Each number is 128 + 32 x the weight over its row's rms, rounded and kept within 0 to 255. Layers, rows and columns count from 0. Numbers have three digits each. The size before them is the row's rms in percent of the matrix's.

# q: layer 3 attention query, 256x256, rms 0.0688, rows 91-127, columns 64-127
# k: layer 3 attention key, 256x256, rms 0.0636, rows 91-127, columns 64-127
# v: layer 3 attention value, 256x256, rms 0.0603, rows 64-73, columns 64-127
# o: layer 3 attention output (transposed), 256x256, rms 0.101, rows 64-72, columns 64-127
q91 098:164143119059128156151149048116226152093085142118136130102165112197124108169156183092141173147139167068184199104091136173162145096121125156106206139149156114084116110152136138134111106081121101
k91 097:206118109161151118169125117109109123097086141107111162133081124099140156163149164117191122137134164120123145117114191142093143159142083165150140198101150242106130098137150205184085086084171136
q92 089:142142170154120151098159110091127150099104095169130127148113176108111154126161137145119147140122166083108132113160132166125087158127027152134068144112141216125122158095129126111177126141112114
k92 100:119104088116091114105106150138156102210129110130140138093122161129173116116142119135123160127073087155110117132115119121142149124107183159119124130129126117144082086145140158131107171114166198
q93 087:113157164091112099131103147160095082167104173101135087109129155147082100119050104156096129126132146091148117149143094140094128174119150140115086187163134098166045157123145108104081180159092099
k93 088:076146193141090128114110122114178162111178110104169099104094187153082112152120099151116155196103080127152086096104152136158129076088205139143168144103163060112119176141102082167100116136167115
q94 094:117089087122086156155098156113149037144150129035106122168136124134178081093102073105085133130181139075147144144114115108127160025068128140124122104105106121113179125051104137123110114153132141
k94 106:114129124199129134172101161167162059148151127115124118160117134116089146138063180091122099146114090109147132164208105162122098067104120151136092105121113138115150155090113153140117198136138120
q95 065:098147108114152061148132088141113074106100165127213116143155069145161150111090118033129089077115098126120101111101078104136125120133165107118150064135102144077109103119094179082104128054160148
k95 072:128146136095094130139125144156143135126109135140156051168128090125106162069079114118086057157111130139136085158125148147160088112102146111139135108098131124117128161183115083163155141154079095
q96 101:153098099090140141105160115176236101135047171150126066115141170137054105118092151139148124128149168167129123144076125102030132147128104136114122174171098075098083146109153125164126114144148064
k96 105:118146104076098127133087164118120113180137109117111161168112106144074129123168057121183165083114158163108108140099075095149100137135129064134150099089124171140152134110118095135116150136161180
q97 103:077132150123122131132127152185116121131222145141135168079104143172120058142095175092147175087152107134105180082105118099068135067139141107102130095196112056129160141118132090134129135102115129
k97 060:081142142139137153115145103108104121097183152107078161105133117140163118165158141121170171154198115088171165132164106142072154100122129131085120152173146127154153116124153129128121136131164160
q98 090:096038175082100154096103105071172114153105117166141109122110155170100152120137084140142135112118152107107149130156151095102179132111125103093104158121124085116080180115119075091147095198119113
k98 091:108163138145055129112111110125176077136104144137140111106182175173130047158091113177105097156155131122080143113096099079136152108107128133131125123096087068129089200075136101166077131112188108
q99 096:109102111127125185051110130089099157129090133143089172125143131047109153140085140136100161166137137183125124162165147139138116152093133093092156151185196145114119165085190114108135085161138126
k99 105:091115167089074078105095156090071140207131111119121110155133154111142103111163106129169101111091120127098122154104086095120160136100116089110094120126104087116160095182043172129150134147089148
q100 095:121135171134110113062077120100097140141114118168051059175124097130095069084168162056183112109093158107120178201171128178167098145102111126098179114137108156198141155154134110076170129167129163
k100 091:143108041145075169131128136109119122169156099106111131151167172120125156056162127096143078127137169148127115159206070070138160141094163071169069091132133105096184122130082134143085183113114143
q101 095:189052159102103125119103134132125102102163097117151073192147144134057127117152118150187125146162108161130164114143043084056108160145142131127092122078132075167146143120158088159120148132124077
k101 087:117136156167129142136127143119179083102075108140189156177111085160094108175135148135102133197124075101110112131109142089125112079077105165110156139106163102141178117113093099143115125085168116
q102 102:144107121123128160106103092175071140148100110145163118140151014118152096124097100147126115130108167134117096081130127124162132141098203117128179116164142143169160106149085107128165126190128144
k102 093:111122183126107115110079158147165138100161149071138140114195094092110137144103102118076128183156074111117133145114148120151136097090147109144143156085151031138135187111135140137106124122114116
q103 096:147098171132122129143111146148119152089134094121162067106133147191143152115092119153156125067066146148126146085186137114139130196200129136125123145112167137124092199188101108115110143133121122
k103 096:107113184166133105109161133197080147148129102114167150080185149086118117121079134111104118172148136148152155178154113038186140149109171109132122118119147123106138155119166099146164113095094155
q104 092:131136135109131115162136066120128095158156105135134158161109176142134168127173113116104153099086161117148123074084092125180083164104154090090137110173166084116143177099189124097208101113140190
k104 099:077115164116211093084111107186159134073154163117106141108084098137106096159146124166162150101133099136081120112117175154098115145126100117141144094066117097135127164152101153115142095131169114
q105 082:137094134109175138110161116159156115101140146112159140144073085161153130150100171145129180060113104150128147159069158099082131087109126109068184108124199133168124118151161152118136177099106154
k105 098:177172083079138183137138189134119161135172134155157156082175138132138156076102128146101106083135136170134111133153112127160158160177135066161125109164122172151172107132107117084134171163090155
q106 097:199109157154100140156119104140103124154086090176043189090165103157096135099127075124143058136151118081107110130199077133128115096146128071174092126079078121247160091158173162145106118181111121
k106 080:109099157157112159145164169167107140130134144161155136090176123100067115130114133182086085117116120154105153140050172127094112140199132111119122144134111064107059124137095098142179152155106121
q107 096:209133096191112100102130137113112137129148126105106132151126118144158166032138151139099136135180196085192173144085131152113128178151043135148149132124177213108099120171159137125074127111107138
k107 104:104123116095059138086146192135175190135174136152146122116160150144131160126153115188183150092068139108088131105135116147166132104144127193147156113183126123141089139144090138119178194039152120
q108 091:164157185175125139135149100087150117147111200134125133139105077092112173113114158161115153076171147065162139125128173101059139121151128143165192095108159163138114122117123203183118096117149215
k108 084:170151119086199105122139094178168168101129111122087185116031140152174134150133124115172099117107162158135158169142180180081103159116182131139133123086120194164180048187159203086099107107184071
q109 086:154114102159139091054076145152087155090156103159054088143103069104127078136153067120131102102121076114149112125135120117121083175138121114130161072181116096136132036122076105117142118072124136
k109 074:129136129199135124103109135129164138109123126153151066173116124040101141093156144134125113154143157142127087112202100152174128071150136098133075121100163095101146128115107129140160143194101119
q110 104:130082111186118115186148163181121156110130111169165157110118129135186097138118144095154125155130181113127100041131130129135121092153083037134105069163144085146192131118083114088136134098166141
k110 100:133109102087079114138146175130162083130152129151157140124127099112109111133112113127126086144141108162161172105156075157139155126163147121151101098131068089119133160152188130086162189130085180
q111 084:157111146116131148117112106038139144105209127111131133115160120120111110152119155122141144126192183128128131160117112105111142103061179106187142119163119096146083117125108166141115137213101178
k111 074:134121133136150134182122048128086100113161135076122171099123117119205116177160119089156170100148162077138123122115119130117156117131152170125120136158186146147105093069170128148121126105174138
q112 111:065091134140128119144132171124147066108103136093143084148090127087138119114150180095171054090125082099091141157169143084085102156138085107137104146146175067142121152163108087183130101148123178
k112 107:165117139158185108092092166076136134131052189164114174179088145134165170158140118126118078099063151134183171146106122170166102108107133158151149113109189139146124108161082164119151108101129089
q113 100:071135112117186118093129149137146091141097178099128141068192149100099073147104205132150138184130098150159111160165106134069089149080140142095122161119132115165125131178192123092185060130130118
k113 100:112104129171107113127111166080078103134138124125160141112085083099135137124111146127100096096086122132149111119124109139076159118135100119124134138120140183114179182087093132085101087186135125
q114 087:092198161142196124164137056143063097178158116086056082140076123120091134164137123098127125153135095142065169131167161120183076138151135156133111166144110112165111122070117176161166112129136154
k114 096:100083057153127096101117150106164134144062139124066146153122222121193109133169117129165117094126150142147106147138129141185110143120105077091093136138132130114182127126127189126109124133137086
q115 096:165150147120101136148117109154074125130178212131062113156144121118096088076104136094156155079107167136090144104109121169143135109086141144151091106153126153138113138162138157132193134112104177
k115 116:113141103131106109117141131126149155167189111128117129158165111140127080103098113130156109123159116177157060143141052131102164150145162039104147113159079138162137150137044141105120183164130077
q116 095:135184122132075136072179152132187149148081094150115125107165167132156162102080090138100123116107089122110122150180126097141136160125130150194155089149131129100125132127088089130112123096095133
k116 097:146081145150091141090110158132068082104137137087169110138100133130102130176153146152100100107140154109155136134107130101150128127061116168081125123061107110135082131136152113172129080190143138
q117 081:138078124123107132100145164124095132085077138119137111187144104134139100104203093195169111124148122097113163165166097124064144128103079113102065166166118127137154172157094111149150180142149095
k117 091:127141072149097147137128129143130118115195129124096142152137097095085160093128148161103075130174140147071181141196096169144120126126135100162112101144105164148111094124139136128128148098132182
q118 076:148180096096116132161127114068162187120139118098140138137092106195184131125111150113178104142103143115104104080100135147136160134108106173176154108151097149126137096159138148102055138090132125
k118 080:138148148128138103140130124125143117084137157168180102102112121098109175113088110125121086114124154065150123120119191146181108145120131143148128093091129133122153162145115090197134167155126147
q119 084:168120074164104076098131170126156142163090195165170094122073131126138140180167126123238099120149129150136105143091124195134147149147117166153143130114088113100119077111127122125082123145160178
k119 097:118124048137144137102139117148128136180112110107121146135098143086154133093196139133164135071149107157149113143171101111076129184106118042126140091122108175149124123096136154063114111113116150
q120 083:182119119104130150091078164165148122149158069145111085141149123106098146140122127147071133156129090152077100099134128122176112131098142150159146124149148103120166127099190141114163144193140146
k120 088:098081187159120126108085130094166093135091103137165143099102124106122094151132076168125120176109175152124133150032071107130151149155118162120086140082075032162074202166109112193147118098193167
q121 084:111178092169167109167058072112157123157134139122134150122132174097112108109070156067129104107155123112117148111159084169143138104157169061110166110133103130216184124154096190116082193130101102
k121 088:151085061141122214110145160157086105168170046108122122131144176126109163097078129094170135071166055172143072138152134107100146158143101085176090167111103109078090135127149098091129172116058114
q122 085:102123094127129121112202197123190129075115096131118099065173167147131071127176161094108129090142056100153157119120107153165091171124090080132139149108099141109131159107141154078069178117121129
k122 087:119140117130099142143154145126102193157144161161174086134103065093096076128168145166079149115095153109124112148123125075118174143145073112169175107166072163143118142126083093088146136111143158
q123 107:026103156129108081146117154143190184127204121113186114116068076154155084151097126103145124128118145139101118186076120115063098108108172085112139144090097088170131134137142158102072131198191128
k123 097:140153180122116102137117170151140092128089097165140166139136118182110175194093159218099110141150108117157037090138107075112121088122135185147137119156114099155120182153127110113141051095124067
q124 093:107123104130154102200150137114154121137074134150203126145072118215138188117125123146170114144174084116172139109059151165124112130112109146117131176125134185125138084123112141122142136160128163
k124 098:170202059073147113133154121113109139112103158127146135100086133091157133168161164124098092167136123161133121163153178101143139159120137094129120086121161157069135118120112208112071140121084091
q125 088:126094049136151084079119074107096145142099172131107112153145048111166079107141127064077173078105126113127133108106136147136140137161152141121139067126157148105156077097121163128104104148139082
k125 098:104182090086156105136152118212102156149123076119127132149132077145115172085128126096191131086149140157101109154123093066114124138134135073136138159147134205102139101127158141061142158098095156
q126 092:106173098073159130166081124121092170123110114137158158186151106099140158122083133092175136141100061154119093148141103113210089147160114133136166136148110151133091152144112125202148148113177124
k126 077:129114118123125128123097148148164177125076154139179063098110117107142119120067101114109098164086132150116092169126123133141154097124100077140123086135085137148118150092100135116133158163037126
q127 106:187144128139118118164115127160142136103134108171122115122111066164123141165128110116085103155120138142159121079086111116133109040078169157170213043146127169169145060099118153109099132125184134
k127 097:144109212136116146155143163165158163107169143142169101114110086138159188100119159094156095147121221060114116062096166138151127125130126097142157176143190101122136109089140162165139116168115133
v64 107:122179168082153165102146107185113120150116119152115108154142169095115142155113161132089129138138149104125094136072114121188099124140128146129151105166190090089186105120124088086162047132156126
o64 110:118124118131076116167134143099145116136147128131128133143105037108104147121149094122177158093134138152124131094123107087110111106114110115124069153125074149137117174110149146149130160128113128
v65 102:148114172182097079134151113116143166148108142130081123144068145129156177141133125173155137119081163139145193126096129141139148121153126108178120210123093169119101123136156140085063047143154110
o65 098:050191116132141156109098131142147119127167123095117093118148081158096131109091107109137118151205086092083117137136067124102123119135153129142135055197106094167141105098114121141154103129127200
v66 111:142123076175105107169044144111111113108094184099106157148106137130150100172153121155119152110070145168162152178126145135105155183117126136102151157130177151126090164156110146138155139083151082
o66 108:045155145138159099154120170069169114201151138098107116121178097103096108087116115148168122122149080085118105122154151162170180115096135088137113110112103088030116132126128141125143109106106142
v67 109:155138100188135090139110093106169112098128133223071059121151143102113172201067115191131143178108125113121098128129152123128153154120184142054100115134151148136096140153151102120122131093188140
o67 110:051117136121076128145108098130080104192179145070128095186138125144112036171181096053075151090147135156104182116127060151157075143080114122133136152101099111119109156148088121190133154143133120
v68 111:156113123128130140145140112086162179114141149152119132127171089101175110109093120076140130152141097127065161134120087205105177072126166117120096161150140113131139167092102100124146187073036177
o68 110:093133115159141095115119164184086126203079113140172128108096092172154123149154130097126125133124137155154054124059134137089108199126153156166137095088130167101127127160198115085081151112139148
v69 111:105084110096116157093121160095091152142112053108093128137142159160138139065071186111140153171172150062144132110151092045148118168126110171106122098060145193097160135175125125119157071138110124
o69 104:233149165149174170158079121115211087153073187124116143135127117143148120142159178112151124115124098112113168114087150175106105160161149131102160137139113126119147055041122165166104169169133170
v70 105:086166132105084092160094111112185141074137096113102165122161102191149100109149156059129213123076087118121147156142137108127169161175038100092170109116110161134152162141119107100099172161193090
o70 101:152105111156158140114145107118084150103101172099108123118102104099136187129126117094177118109137128140160085111139143128143077098119167217149122169113153121136152077087162148113196123099076126
v71 110:087118172082138135133141106165144067183103143094135090089148128157144141129178082055150087146154100090086131098102122084136151113065115152104141141131097099089140111195110124107148185111085118
o71 110:179067105156154104143119135083116161114115115189110132081166110115105093098079187173191191121138136129136074127138176137108098077160096125142148108161157177155070167141136069153102138122155139
v72 107:143153115147155120141130144103115133087132068165169082123159155128127077146113137126195167161094124068134119107113159065142072165106216135125149157120143103155223093118149148118124148157097138
o72 105:110113181131085064140164066095109148116129141124133115109174159159180137096168107182117110149140145162156132108065101082160141100115115129082112087110133142144071131104138102140062141084153129
v73 106:108135093062137155131129049130104169177140105068144139145054144098104156080126163145142135111151109091142122142123120178071121172127125175117138132139148153156085161134119179159090095121131124